Part of a small language model's weights: 175M tokens.
Each number is 500 + 50 x the weight over its row's rms, rounded and kept within 0 to 999. Layers, rows and columns count from 0. Numbers have three digits each. The size before them is the row's rms in percent of the matrix's.

# up: layer 2 MLP up, 640x128, rms 0.132, rows 562-614, columns 0-127
# down: layer 2 MLP down (transposed), 640x128, rms 0.125, rows 562-613, columns 0-127
up562 129:516440462529463495497475491589462542449489471434469460517541546448523561474492520535571482449446532492446497527447550552575500429537493457460467567528471491639458492434531504534524488550544430565531522490435602480539537589498433497548437471560369461558571493494517503524536515544448629467520464380489539529606577479496481486434517525544565495486465453426501453375584493410526450504489
down562 115:468533445425464469548445514462528492552562506493567593587509457514467407543543467463517600584547475576522459492499516526536482567573505527573499436507616487581478474522526500384497431443404461490516545494504449448453482518468496515458536547470478494443449451457506494452507528430497311513468522589493456568485481439556518460515566540648425573450522486562511536518489523497505508458492
up563 097:525478427422500448540523545470623484437497468422548492507537546462501449605413530571487504523517521529449453521531430485417571573547452513436479504547525523514473425495531420559450516456472559606467511435474539469521484499422482443495460579555526531437607502530555473453543409541485619476485426510473567533445581434495465522506470556619545487474503504424492486478542480501451512599418
down563 105:530475467496450568467448442519610585513453500495494394491422467465510505562490475423462518546551506455475464491520406503545410476446519489559443585515472566449473554449588513576473517413450503556509557525510458511542478538458469496566571528589503461497454547431596475542415543555479420521462512520537462463486488515496562503508524578437535634512526419518471624439431493461476463599549
up564 097:589420396481530531509463535605510396453491509562516524541452527418405463462478460435442528475528604500457468445571584605470573485575509463573439510510557505511473510522530499513608537403593499514513545430495542545510521544550430440521506483518592469489466494466465445384542504522545523470469526483497568447543480567520511421484366482537523501480465549502473531475544547466511569429511
down564 105:546531525516504516465500543542518575521527440514471534523490476524534536496494527523445551435506490433525464563554422434468425528394443544466555498468482399522612553571472546396483466558430441412533548552376500513424504437550519467513463554545428456477538436576548498551550544485562573525489448511543399523558651486467454491528459460482424502487517588455534481507504422523496504589541
up565 109:507471412583479490537458452620598523571529470477488522512439525493449500568430455454536537452528551468467446517528532469529463588543448491540495501495538512471547577557546525557440540463527448444548451513526538518501443508379484555606507574537507426546503449498482505473456397488495541443525433500496648572468485501538420610542518489502587526551399420475534500402452468537523461466456
down565 105:535539572520437482551506558516378533430516541578560513493604497558577412487480408514561496538491537493496551415465501469516518504575535411504555530497529428504477482484479497456446536549454478554524493606508559458454540455517476498388499476521459486493464466440473514538571455456508473492479559441462361386567460543520533523494461512427437541527495597499508489599550453485456535521647
up566 118:462492469492509459485525513454453569438525435566488517463478549485442482475477515520474505474508427524495610527394578474503505571424502605580500506526536494496457458492461559425496557500464532532504547496490549402533560494537601459543523493485529512421502415439558520567493333577582428591531509504484521533542549472421560540495495549580476347505477578532490532474563582447476537501512
down566 096:580462524523489522496485456540502437545506561493483408561527478484598474471550462432543522510457583438459464525676508520502499414554509443514525503488469489482463513506539515642558459519593480465402447493581412532508548507472412586434571474500494546503531650524447530496527546469410467503458438482524560550438481456582449525511506482467488605528500495422497495443452510501467505547469
up567 122:448467598490595421574481492611510495589452413467543541530542541525553543464590519421468531517527508505586472471419528504542438475529505474509467509479531476504485590516528520441438550481473530545450542545570540442469505567400496484512570511403584482527491450423544527576452539504523599472529469463533585471514452492418533506494546489498584467468533474464421544438463397380442457442507
down567 103:487451587443524521500540513459555470559490442499482535458538548484529534423568550538487496537538452500495549573485502512493509463537472421504433520438499541519546518519524515569444509550507794446568502511442439451441492472518520521536513528439502461491512551563490460488569552466549529450599513567518437414531447560425542497500512511448512453518605481590534565556497494484442483521524
up568 086:457428454564500556513430454423465514526522507446521594482479530482459559514632511531405521494489554467509409546499462462514551534552437549446426515491508488574528463440465517476526562530560377546479533524511600527545470534408456475469576533481457448508522539557502567467477521373519433400489609526374463471513552478522572521538506578539580459508484434527476442527544509531521500438448
down568 094:512575527500450520485523403531514501510544579524503544485530604518459486478490518540453424537550515387446544578477472498488418462452512521570465503475456455405476560487517532486490503496433504491440514469464438507506449428471428542395481471497544549615479516360499511465457551560497526542466428515549425507495494500461427489526640417434396486460605554431511495514461447498595446571505
up569 098:556473537480519439411468462508483502455542508569475534443534529495469464585497526538500499478546521481447482538471493572514435659536494454505387544475527539479414534472456513486462505607539479586514439524520431538430552483467441511637508547519462522446410611423611505529526448487532440431502514581589546507491474478511645494504482460535507430491440530536525399520500466452455503498526
down569 095:377434363464467491524505584405499577478434538552493454532445521465494500432511476488499472540567543654530550567513471517550502523543531555535503511513445534579518552506479556498595459468462563448522576525467496525357469444489533503431418486595472523550500457449411447509457509478482438549511540457423493482571475567495454529532475500490606518481515535514478574518503562462539515397511
up570 102:487467570583525494464522513544398539515498595482572529524460513467605366588474520520427556554527533609459466492539506551550397527434459569527461520515508581513458467500519590432502416568507510508476617538479474510437434537427494526539436531541505570475520480454574606493550522451471489513549443440475487468527582456483564497529476493491603548532452431498470484439514485419505504447438
down570 108:597454428455415529506474434566594501449473419532466431491526551526481567471511560446480519477541528370501557497580549461473559473463464411501532481466483449483550444471485480554409501476406556561510406569600563462495590508485498532477522478577496540539443512501490508490421447527451506460446574495548544547417468492502594515524440402401513480563499498524487515519521457571506468606434
up571 099:617460452478467402472463521488489580447546455538548469503572502437502524543469489464510580509557531594453507483529447491486483540483482483593463475508446638553455472404453478398453512496562450547447436470486482463587489573530502475515545484483465494507451515457608484620599500521488475452424494464550431586525576525515540458487506518512594429463534480374493473512529415520516544515581
down571 099:519420467579477565456504597485488524467504471338562501516415443557529478499460567411466486489550570548491504484476549538462569454522521522457578509481477416467538495590555617557474436479507482418539454566592524490437469513556479485573476492517553463496518448547415447510488529491516547511533516490577563533506492519584610508542495392463401511495415528519561460478464435509507508425432
up572 110:622494555545473494479509474573497515591523565553515579564521484496433514467593434445517460611585467451503526430484509489474489509521485579470469372535513519503525476586428413438498436480509442510485413530453420492551527449466494470505480564530453531493460517398549614475508523489550607493400535528478487469549562571471530438436461539393517552563467568447507519542493497492460471575489
down572 105:482517494476580508480458533490491464350548552466582487436555481487483507435509517568563535365468546605410532505550504474468459454523441434550521596452522506522519502437525505512518610524504480451536563465477472501450461499558557591492473491481437450468528440549468400624485543514483476497579530487495397454517437544607436495383545477552496441470465454489501537556518463505539570487454
up573 116:490507438394418436442505531443520554480515581591514492431421497487581481497464546571498512525476530482469503467499425503631526504571540533432431540439554564480576476414429572406465532512478459583478574530448533507460481568550390474552540617508475462518502480497569484508536544496489501468536554422571550496482536522479475449538514560552592465435502473462477471401581489484532533587522
down573 103:512417671526583540525428569577595542594542458423439497543449539594529478638524493531460498456506507446502487399501488549472587508452520517564494552462539504514443515575564530532555499461543526482493556525571503577555482489543479469455496442530449488507537489456453558501451532506502548542458374538434463504506460542564509514443536537498487527465433458461545434558496489431469592443451
up574 096:536383533474572527564533508552445562542491526456519491469512520488513612523519508477495501435440475476537445416429594527453485468528431490482523452543551495593499585456493438458473537485414523614411489460422515531508415587463458408485513513553527585487502502479527450541485479445477453405480518520456492506522402546563496625499488571436431519501535615539518475456500475546450457539601
down574 093:511477417574420470529483416549575497452405408501607422505516482424517440535518556477485482484560585510499526568487456495561564510522529526376523417536448558483519462519428508558428449539404499496533498483541448432514486439477514472484526485521398333496485472519468548435464508517513483498488517605568557513382515452494477481535440500563520564429450433490461523489492497431463551462492
up575 113:472495469522424524497509513489472513519516587444564469493449461481532498496456538549435586433444531519470643487542453530458457396544414489520494503535537573501477485509513549473457559422428587516502548500542478516483551437548447538444451577572527436505360483498568455444448443529497530479636593541551536488413499582471433560520469504523521527502486484560502528466632518529529485406435
down575 124:590466439502439588552475471558557476511508480471549487506436514520547405440446451484522496458520499539574471494504513422550508505568467495524598517490445501461497508558509574481562503468542482471467491461568510598573492558598560628557452471535628508566492527461492464459448546459492510561505414427448531509509438564455449482526419421522447434451508544530468538492591369584543495485428
up576 106:564499469475430520507557580536437436475511526491516524459471453484443520496439568555539499486513502639451542483471534488529511491499467482474529473525517544395468486420493486587429512447485534588451489488469532611425559371457459492515505611531456508494484457414636581475469582476508499470503510464559463439602518485515466418520579575518528513592565476425520476490531578492517479576420
down576 106:477498511512479491511611488565559502578510492436525467511475594469547480509525524471505440567452462464565499624554565477591484458461492520486481454571570536508522509610506456506469483494541524551627549463546498535495509498461520496442478449508444548547492496635455536493492507520454410546407590520518483485492564475522506416512491510483518400491430446578607591520410441523479462635452
up577 090:498392399463457468533450487568507456560511525443521542475506488463571581487596497526486498506514503600532476429491488555544524402539441556450522492523591497423501537476509477502604485470522460514435486539522549589513528583539443494455600429464467474475543530417515561609468538458550504418585467431427593615484503460496496433489440459491486526495434497431539476465482460524484629512527
down577 093:450586551490543522450576561475502477494501479523459545441483517565504508434415498545422447421552530448548488561538484475543461605453495518483484470453527513595551543502585543490469525455530485518433471453491516469484528496455633436514441561503570537550494426517483529468521496512493394573400586472520454396528496587531524487601544342583458520508533549565555482525508564507478451481436
up578 099:514538543439447444476510462414477456518352565499558427459481481458440461482473550456452502435590475472545478459434516588512471543483544513453387513508494439471468446502529498505490545606494545586571393513460459501471526475495488576481511543564554558411388535501503537634476402502548533504459493543486523473504433450512547524591452611469558506526545519532560503503453558505505550577495
down578 093:490489489547494503472489508628464540534656427515426614511535530558498488503517483509533488544465586470529561508558490446480461487505503501503617503455515536429464467520400460498482512400526534398384562438471549494542549551565531387590469462482465535532542473544526481399516617473416552475552500468499451475445512497474428500449503464543437477492501489472481485531562456463520413437562
up579 107:597458477456408518598462462456540427485442535478370490461444489590536542559484544404479539513608583513541517379480517417576508489511461531553463465442549531487517424444578498500504520446357486554505590543471470564491513546459556550505472505427575475462525407547496512469514534565472497495541452514493579503538496438500488426524388493472465478464471496470484521524476486585505437464543
down579 100:370598499545511485501551459590498457504545462464552467564580468488509469457559424537523457498344419409545603521522574550493440449545475532553506437591510486467546453507482510423502541540567463495447394528532557466513490428394530448507465505503481523561472547477501495498490459478543467445570481481509410486468470584496445520498480470573452618513549400494497476508539583513506527560477
up580 116:540502520449484503518530472470514534425538526510518451453421488532442481468483533589491560485373539495478519526558529510476423531506485559472493568450565544518372502467362533558470487484471534566489533498504482548414443453510361487550438512499472474533544475550530445551532413551629522417521429549523542500391519556547460553513525534408549572527473497438481429552608456431487501489484
down580 102:524507517496566452505411487473484519609564487424539589577522497453412362541544481499579457472508556481441478413444408428467583511503487480529532525466554549567517560483550601481494518453540474463498580450448560492510444432415498441463462528551414423498434449525505481452482567430509418479456466530573451534519479483477475473441451460488440578511471459587515488506492572443537563427443
up581 100:523454484444477543437465585577586471510517457507487510484585422547454495460415341536502520535499431474580439496581494516440543470536446563514462566443536523455527519514530519472493524443401580564492570543438542439524522474561427480519525499583503619572447424514453535456471504474486520589564530479568484453429436476433489546543473448596496462506470627506488472486510521529557487457536
down581 099:549542562430470481538545472458418558536486578521525495519522550503526541572574611507529487528572573498503533512416524515541493485491485446462551380576442479570523488464457432543475467505515428481554414529533467465522480533418536533504450564414461424421516560484565492492492480524410487399314435498462492503528498585485541466461470529408509488487544438411499491509437501436456502522580
up582 113:417547539528551475469522494513509461481478433524487608500479547420478405569489524416574485499611587533612522478489464468509538463403511537493513537473553410488436471541358566533462567480519473475513483515497500516577592510501458494552521491469562486497438449461437432449422474479439588492494452514547404501508494444513431439615524508467498542405540510493480476592538488415501537456567
down582 100:565405375552496524497483453459473535479493565453490479506535449517482560449472527603594509599505508419503488556525502447491496518601566513475460420511454549528439465489539423550528527523534414569477506500505478417479378539469636472436506525478418573538517499518560504453474391473492469518496503561443561487426484509444542570472494457477485499595461416497598480397453540508486503451482
up583 095:544496555556442492548377567517407494462442485472558525567522507510421542495460550527533442460442437514491546483521523525459484500437533468425471482513441546476467478538566494478463433507440617507435546581470490454571498508465573525521530503514468575597424523477491550518401463481474556483457610452467505493573516473393523562561418447490475574477479584534579528441359565498438509459508
down583 105:554453522514468514476529539571490484454586503477600533518483483366469503467516540522398590513488595486546537512445519503519575426510524471536413514482546600587574494479536506497438471433484629513439520469507506482466432487445561546484427553435465421535485561479544519436564482511444476482502408445478631426562505497512445531519452411496500565467428442555534506554481500551408526465526
up584 091:554587467494514494587512580492481489543473561479454522493480568517559481469447490505537550534385524613480499465523541493498448497503529496516531488483493496479519499529600391415505460507462392505498523423554422489426501487462480526499555481479488495495486483500493510463557461667529504619523491368521498483482545513470614478385461491438497393471418551455440617471529508434510438540498
down584 093:496519482487437489452512490588513544520480506601579562515465451432449454512593498519493466504563411478412546569541474532447511493606566501494568429509454497474446501508502452524508474545453560395595369511523505468543524535523528540584502438390476469508522516449578546556532532540518414379488556515479476434507495524458541480512511535527498492369527508468552611543464514609455540518449
up585 101:518518569423573533475460475584446550488405462522537574566474426498490563494562477490367500532623447484501496506516505518435507560438451510508545506499468510555549422461475489552529500435525362436467506436481583488544557483472553543512503462442522491530587538501534646516523483421488444505472470439445453416592561470485492477524508484515518532425515551423542631481417526479492454494506
down585 100:467575548486444480506552460405519498505459499445526535478520454470577467483458472514470460424487588499539487490509473458572528443568519344475429648420522453491578641554495459471522571499466448550605508461491411510468492487510467465480498438467471543550501537524457364491440531565596524510490439487498575436490540457476485489436460526442493428442475507513473486510595533451525513449444
up586 111:471478504502565502475458509527461576562535493458501495581507589503497458517528563378533546479550582457466391537488470561460538470494453489480489480487473544490441552505463558447475595484504351575445545503500447519501473521542529476450508425540544473546547572452499472508538508604517567528443467508540441504440557551476353604455470433503495402581477489483533491536371458564436443524523
down586 105:456537483604499414511488554505531450529438465485538446450614460500488456537502431515541531551597506484536564493598567534579467493475524516472420467522472446436550440499535445490488382506496557394442421460551388458465472487525494509508568513512552518503438514459500561469365554478484410427539576537510515518489528440502552476577491582553502558472477486447485488405599475460547540437465
up587 102:513547481562475481451477572523459591499535480491486544555532525543450414416471487442374484413453430491538440513477503455570469550526454495383554444531502405575536455514465625525550536506527419484418434541531509447517536526572539431494582504521439509530471568512460522544574415422512546459513496498560521500457551472476528487524430595492502544482407497444562525494456620409520483485511
down587 105:492439510548473471550583551588498563477426477491454422501474501472521507407466463488587576525512594461432593459482493501505435453538501465455580479570471436520493494551422640421425449527463523454499487545522507513529503468520455483514503649546506571484536473485569480440546515433527574415542522511553442579546507435461537520544434505472489564505485593488544476443547563566483564598536
up588 105:505539572524513465492514457463498512515397466469580395605603501527534486518539514473539514546497591488493522444445477452485510486572473561609541531534431567573472515419366462488471483429436483505456510495490489534466526572440422378477517358477516501488500445412522523506525557525501462467544498471480564587558496540377531510518528450542498568478480476576484488425524516534559588536539
down588 101:512439536490519544524529541532447572572532524526533503417466464557516550537430459555516496437589538489434527500560595547528453490519514547412422492374501515478555482480531566516521486507519414425478467566583502480596493526520504562503462585526464553592550523576480540481623479443398537402492572450471390459529484568548534515424477498457513416484499491384477513506441538532456525495529
up589 097:498533558538478507407488524527500541527457452497435398531533477458574467545633576444491513494442517497542487494536548537523528397493589448504478467507485535474486560532474581503614576478521454504512378550428453408458542544478489628560513585511465377472459487411553512501523611477503429503494544449555451454457467497539489481578501514488507458491409602479524488523522593504474507525491
down589 084:488417477526564488564573538526441429459484540512510583412492552478469469397387396574463455520597481507470604563456551527481472504546405542498527429502479539517571514454579451484399451558496567417461574501555489556535471500495523465464451466492452628552594494514471507453483474500467532441568424546403480545545527495483522459534481456443457470551548428484508532521407470507511524486522
up590 097:549534482427474447440482483515481411475518565429508543526583551556457535531596410416440532424540519416486527518491500445445531540528506410567457580523484472500567559399578530523619512565478486508450504567497488503502559455578513467450548459459481483527498552514504589545461411546466522498479454472513460566534504457421610327533468518486523481501397504509437567487460487490516541515519
down590 110:498555559538556481554579540516487530496521412528483432415464415594525603482537519464445492506503390567420436476551539458403498391451537526493449534523528556439495467550527480463554546477487465517507460561459468561512521485481566433492478572532518480544470571515454419441469520500462585554529376599429542503519509430440417471435416518472553534457506541525492503564500468415584532535536
up591 081:594439494488505463518474552488480521524525581527494474531464522539461483486481444431394594427487427533467487566439581496491475513536519513534536550525530503493508553563472503488496552518497556574552499435578521546491407456401497487522519532488401599463479387396527490543512478612392565468477393549565489524591403525450447563522494465495503535493461526526451469467455352482466538512522
down591 092:504516392501480469555453481490404526503477499518503497504530409541595588556463437428499593556464515534563484448446523501387491489469525559590485480555533495396441502527448345446495599521473368490496534479502538515564493481472437471434452505547501514518459462432514537544474438574463466507566405501468532549560492474474478463495532476513473520559479541639389445527513458486528500470525
up592 087:499500563419537535550394556566537483475473539581541511445489552524499367443502497504478591444535532443485430433445504547547522534624500536528432578538532535579516601476544444498464563478545482406521479514490433598468446524422591517461562490457514505483436564510476440539556486511509528469567488500551445539513440537432482507503526497509452484479402545545571502559534449475527562364533
down592 089:474461464534466509421511417452448437504541446428490478529508534477536578566490535501548508479497523516463527481530476476483471429528559388446526473524566499462556458606412524527500477588346549661561477505473515408521544445471450460468469431488477530468401568543460559460443534522514395458506476587475491468495559517486450523540603496523480473509474492447494521347513529470516469528545
up593 116:624457421423469543458473430539396512460555523557460462429493494427470535554533500545515495517517449548459537502459507471558532523482538507506483556555597547551482567484435492505492410477477519548474516524582526490545399419543533488436574518499609377492506404509521478566458491460491497465401484584420520517511455570519427506434498409456395547493452546497463527522508515583450467586480
down593 093:413539531613504549442399514493585529574476477452594539516551455569505485444444500481518547520458505414500517499521485615428520528510476511501480477456479531471497498562603536481534595513527510446552484518346497503532539586456531567500504468559399569503477503527539617397584566433516578527562532462597507427508502415494521518516488503497548507486477427532487483529582487458438498496537
up594 120:533482492493571395567503509513400492605486458434510561532461529586456474473461573410525470527440498450609492522502457595480520545504506514484484491541536425480535575540482408497444520503520463538478543381564625450581421506545506573593411487564541474565484505474520438508499411478483513553458499536438527524512550472490473598550433495505476461525467550528571520559534569546436570466449
down594 100:476529497590471531435562450526601418461448537500475438528587547462496574538558498541522577444621519597505530479561606461542439536501497494459511526494428501461530458477518617493465475538554431469519464539395435550481488526425560550540609519407455462513537573488510584489502526451503519525478467563544516446486478427523457514478516449488502516650465487499489577487517380510482448505511
up595 097:480458488447492418461468563552506514469455421540424376540568520463534424483521474415494602408503541547403488467458527443549473438605508494568483543535489505523475602507525554425405550523550471563469474506542556386552490486450509540467535498540541487524512570484481470498533510580519567538395484485485498572472498523468530563446471514512542407481402516489501531470534473374544568420553
down595 103:541526448514526494540459472543495376584537499426589553442510522470424431492485531543437509567553510436505471539505538527503667494444533493445440360473488460446543427503520589528455409483406585541500456489501460460431543497511495506480482520482485544573494456498533507538549518453418466431613533477601547460536447498616533512469506476546503553520543526494459524417456505557427471518491
up596 083:523493473567548521512526506581445508475544506533454573459507529448489571493487542558535468495469451583511442408511515523483482471514462470417551542562496416430473527504506491526548528506543499554494480496571481572424449469390414490475534526523464531553512556435520507491467422454601526510499462624495476489557395411551472613633595455487470550521443504457508420516526437549561364492534
down596 088:523498527470614636544542504489437478516513506516536434429483511514608450536470493507550478470451526490513557567459518561525514504460591597467499494469510458541518621541428530521490536484500456489427525485491566548519471535540435445515421512485425479507566527595501462594474452468384527434496482435552475463409561550521487463447468468604449516560547576537581528466401489436435552449448
up597 103:460487519458508492547404512487450468495525511461488549405445416570519574499521541537524489483513447543481480525565496591432491510501538404439399551418537516544447574434556494513445403567500472459492511512481512526481502588546421447457613515438447505497437538611522521526518587530553519401523508425560502467588560507557639517539454461444518603449485453481521482473521513510547496582511
down597 095:503503503490520546490516472529525541523573472469513502497554547488519461562487533453481429553597512514590529367435467547505478440569454537541526467426499574571507549526445502579537609510498490443481502489449485488566453511499558614405481469500548447522525521546381474396580490485461559412475467529499510432423522490484449525568468526564531486550510443445543475466500425585624451489379
up598 103:491507531499440430522537531515522493437582432491469537502419503528472513571532470447520540518572554644433625486466442532456466479490488465621428587475480469488458425420533518521506483471496556557505428583505463533468586545425517475428492511475374508491511411443618451543568528502497534468483432534510555413478463516549447454471579443493555552474436493483537456514545436467512515579485
down598 095:551478426511540496429511483549440505475456550472543550622557437535575491501553471639487522510521507429527500460426590497480556457489434504520530385599537477530499458551413504511480576538493495487536579574512544474500457517542430567532433563573486518472490564501456532464470411461488495522520612421558455503511447384423568468506546450499365444511510489497535512487525491416476507520444
up599 099:518478458464497510483384437484470485507559495572512362542489462485524510486471517516502443479444496479494469450451551440470457467402516523489546459439440619573486533510428490479654490548441480515487434446507502557508517443521478480562535506520431564537490511473538590458502548611471434433571495497556525522547524448534597445462590558463498558482521537489485515416497406473597463620449
down599 099:464563595528492474463555412469512532465441545578558560513505533550470486426590493482574511510565533503457504399496409485552544492568462474468570578511523467509548572471454490438496493515508474451507434494490445495450460497332539492527533487548543519588537524449442553426473509498627535519543499511401484541511468493499468504490478438485495532464571556449489449546403547550396403466610
up600 100:506536524537463476554498558535498414554482541518554472550479401439423593500562515494471445454512449437400556507439473473471513627453463490552545581526465465474503508494469491548571519568439521459464472502425578509464459465480570431416545606455549525446397546529510484513499521620518506537532546616505476496566444489564496446486581490552405579484447541559504454434522549477532533531434
down600 108:440497494463464563588445508596554424472411456472524523489529520541544481518484458418568576515474590495529435468483501479491445533504537575542512498505504519466563486558478494484544443551540499546455472494479487444453491537562309507494452491465481472491383605478414555552426551526527393388528488499530429549507572494454556574450608522434496489549542483501545546532458488529447478439542
up601 076:510468542400533389429393516409463401437467628487522534571469544521498554468498457467423498432509454423482541526503493385500566485510529495508488432530488577576569521546435448424500530502513586515518531567514490613480486508467415483613565558540575454479497492463450568533494510621496466521500485515457508464478570503541536439506493519501478490519562547483442494479537544423441576460521
down601 085:523516448508525583528490554507538571573588501500498541525370457541539464418536518545468413402517488481479533464484494520519556556473563461549474525532495456540367494641475596544500516415503515403560561430556492543489501567500400547526526403516503479543475538471488504508512518479539570530441501513500532561517491447584503532452497588579444392485457555598483408489494473504446536469506
up602 091:404531484464473499496521513556521509528440482522458474486612371630542511540524438482481431499452566528567563449504475537525464539470536484482534457548509489515529543581477477475506466561447615501470571481446345559535562377525427520498458510503470565492439545572464526543564428600529423444530538604450463507518468565479599535516512541523515475484499458523528454465521548550504516463580
down602 092:574531481557467588538462451482507457568590536424490527583514555482519428492603438559426498461591405484397385486461393458469569541400421579519546584500562501521492532483503523518522557558592539513478463523509601503455500557514548464571514537471557479518486488490489547545461527429565588516441520415476519462547524453570504482449450497501493496432523542396496533504526439486478465518474
up603 105:403599478477446477508458562471523484499449503464573521594501429588565467534445438501527458474528434488427489406498478449467443477521458552566517460499474490545472475544649470531569494447475422457512455487537522547489540529502448490466511511478415360545528513504447505495470548522571520499539541523498498449545501517456591326483460578473559523553447437553519489479428567468513522602558
down603 106:506501518511466480593553481511495464481485560549506352492460561537518435499530529558565443555410489490515493575553490478505481466589448609499511462502549483477472562504492521438533433514539504668474506440586422424583483548410569417537443488499540491508435520512494458544543433604531438520520454510517537530588450548542488398376514503512554529539495464491532421521467466459464469540507
up604 096:512602437476469564446596447522547475536522550551551487475452460504495518455484475518563471557408476501584476482511482569516572478417494503510538476518531542454514540498490457455579555417535511437423384588496449539464469519525431447491534538424492558528447436443474409501466598481454486358484534447410515493493533596485488419552480542497497491531460473492500607530505443624512511580441
down604 105:484583514438503572463454498459562553474558528441449497380445479522576504534558591502484509514555556380443515476448540586554369450496463518438414542530490492547545512529609427468492491543399531548490508526485505427498380523540494550584543443482458488532477539439565438463553518520599423446561529542550504518524549465423504486502530507550472529435555501587456441474484489550512512513554
up605 097:531498457472543526521528483409548520533494491556405426601564547476514393494439540494562457466499381523469417488471507534406457520521470494569567529467529491563421444532402436473529538494556518464438509406518452564560474537554456554538522598546537480485529479585490420414481443603600585436468536453497507451490549444429478560467538501501499482510437569570482459525559494444480525499529
down605 111:601454540425559512503495581441503547530424521496435523471540503563519487468435449414545531552481386435430534407493508441419438451459445489548525450500514455449510505561418438534447532407546517491461563556482505513475465461388441473439518476474566495546501537471485422519574492450502525494486472465548457514455435513372509594477599501447521555585514457530548464569524546525518445481607
up606 113:528491556521508507524491443642427536531493538515455520406475484531524441603465494465517473456511410450500583535505538565453465555442504591515465493477451555465426519520405575477437527550570513499521536439550457517422453578498506467514504441460456555451482538439474539560520517535497537464530437433428528527456548442510547529468432405600505542511442556505381408604418482479436545541521
down606 098:440464478478466461376590480468490462470519488524482428563500496490469447425545515502536487606521625526492435462448481396503559496609521483479517541553565469517604501501471463542444483429459495532440454475554530464593541370498456472497439520537501515534522469482508512462437509496520412499456543570541488520548532450509411527527493548461547461559492479524565629363589432551502467511462
up607 095:545518493558522466558427446498399479388510503551506510434495479571520475519518473493518434525485527426487441516455540537653577406449478547448498512538406572609471538491485534442421525551593445504544498550478522464439510585454468492492561575505486452558498500460501420543462449486518555414382415450446584468539495583542523480478514571462483530522554525562565441482503443506490524523568
down607 104:465500491422575532546428493521482517467547461518478484502524466528432491523514513498456358505425468554477501438534439550477458498524425545447487576408508403555544547509578384459610433482504468490532540512509637472446417505499498471469511494529456451539483481542447504473471577507489519588543553431446456545424444502472495519458487479548591502445548488601498442489584449519541494395384
up608 097:441496465509416467428501503549604559555447480530508518489547580475420519564440523569487567467548503508517485526540540506511445455471486512556550564615492508489457499555547395565470532508443435461490443489479527525472545413458580400553416479525518490490483525566536497525469491501496415558542528419515571422587499513563392512428485591420541481427538465510518583581534572566497405469496
down608 099:473522557526502536504468492438531560482464578470471507449521525580569474442525521573413430528492483503341547532514471550558464493562522417432562544343479500483534526533495536521530447464467604483454518526526523554504488546480461576505575505462445537561536522488454524551534559545544571537562432516435502412470385487537564467492613448483495504528414504490617571439489430527503519462515
up609 096:434491455589488398429511535588466551428497537459579590484526493438568479457546447527479464498466468469556478536534530588555456665501533479544508443572465345477537485477550534498557543493572553582531453466434521478560521529502437573480504602526481468473452538540530477514475464487427464514448489453475484496451465505551492492432463582475508543545495440521465467429603595447511529520438
down609 095:475490493491474552486427546493478490541479472473379502592519451502459492486421582506550491542483541465452466446519498459484576433499523527470510576451495603541474506553501477454500421558444471398553483522443499488432421505498493502503434490501517522527499451462581453460500555495604407500512439506504661529556689431483514449545523509450522463472447546443414440532409494555496518434542
up610 096:499525529518512558488475465530578595484433490517503560472522520462519535527444444483612475569518596500431478449421497566505615492444565468487455485485447542524528485550469517479458502467513432529489470495468467464387512481428479468476492476513483530592521554543494418509465515457372497391461403492530467450541477585591574395525469492495423566522486622482514528440584504609452493536559
down610 092:532452474427467489524515441443416486512544517562509471485458519525456473434577546460401433423485466521521417507475569472525363479442456501515522535502535467428492486515506502538515507530501530484517522525484473569520476573452511479459503475460452418345463433478479533469600517499595464588540525522489513523478453435457412555447524536563512540423536403487448453549399534425575549408390
up611 108:494429466546406482532481587607501421467495382495535555485509552496444515471442572512527503494549595510464486500579455411551533585531453475455547465486517412524510558483476498513508509509500537631476531497496504503558551516448425521533467571567503501510457458478494491517572449542441641544520494423491405564539472442452457576531452477569486444393373504467441477514472474413518525497487
down611 113:500643479469399513487528475485517497496526547493589537546473530403435464512558436555563477568499475453562471595457521434467556469594438603490491456501475494479537437543525510461488404478448528444432493550505505415538430529523532462444566509532427581572528490586536435472466523476478469497518456622591514483536551487474570444569515537425417552554540486497481419463508493546476574524554
up612 104:478470460499483534599475508391503529557489455529519532543496495481533496432527562517477468557537503314522483456529466479554545446459532582425524453518560495538505403530375438521562587361514471539456556468566435447484525503489575455398574506467591469484498453464488493422466530463532491507493516485519484485421511539494440515504584492481515550522409513604548594487497588488517534525502
down612 098:642515534419475421462459530514525466506483517573509547510452554427565494518503426520541533514552455566421474601544603463471529482582521398507526450488517470538472569494583499572471389613476476434499383567459513483547554515522501567473528494512417485475536548459555490453456418491489470419479463577562562508566561408519575489585473539530485540524513436520485454487483520505557511498555
up613 083:556479507636472518553524526532563479592510455485493535527416594541443671495454476419497509482553509486620429562500417488472517445485505495498514559452472466495458522494432492587495559507503473503499478487524489469555380528471498455512577579466515502502495509436514506529453552497516473445552457488426395478565456456515503538555472483551390422536486501524636558550478455479403517501554
down613 087:468468511368518485423533524531441451493467495506513489480490465370554414488524551542507533526430477528427522551454580496600496490465570471579389460546540478527509450510496579443496443484501513556460522529512557528451629517593457457537407475517461446474490519557462494507433474557509478548490561599637550464479538558529528434540548532523544617521516492454453483528517581493579442532489
up614 097:574536486563512434546558518481541467454486510531497408485436491413532426530534512457507517485596486432479544438495545417611511484436492497444526539511560543408501536520505497432588549442429556640457520554537493566525470461481610468439519517556504534506488498483523473479486472461462527466398448602488497505455438489551526532516506531493445443507605472437419560396523477487457497631428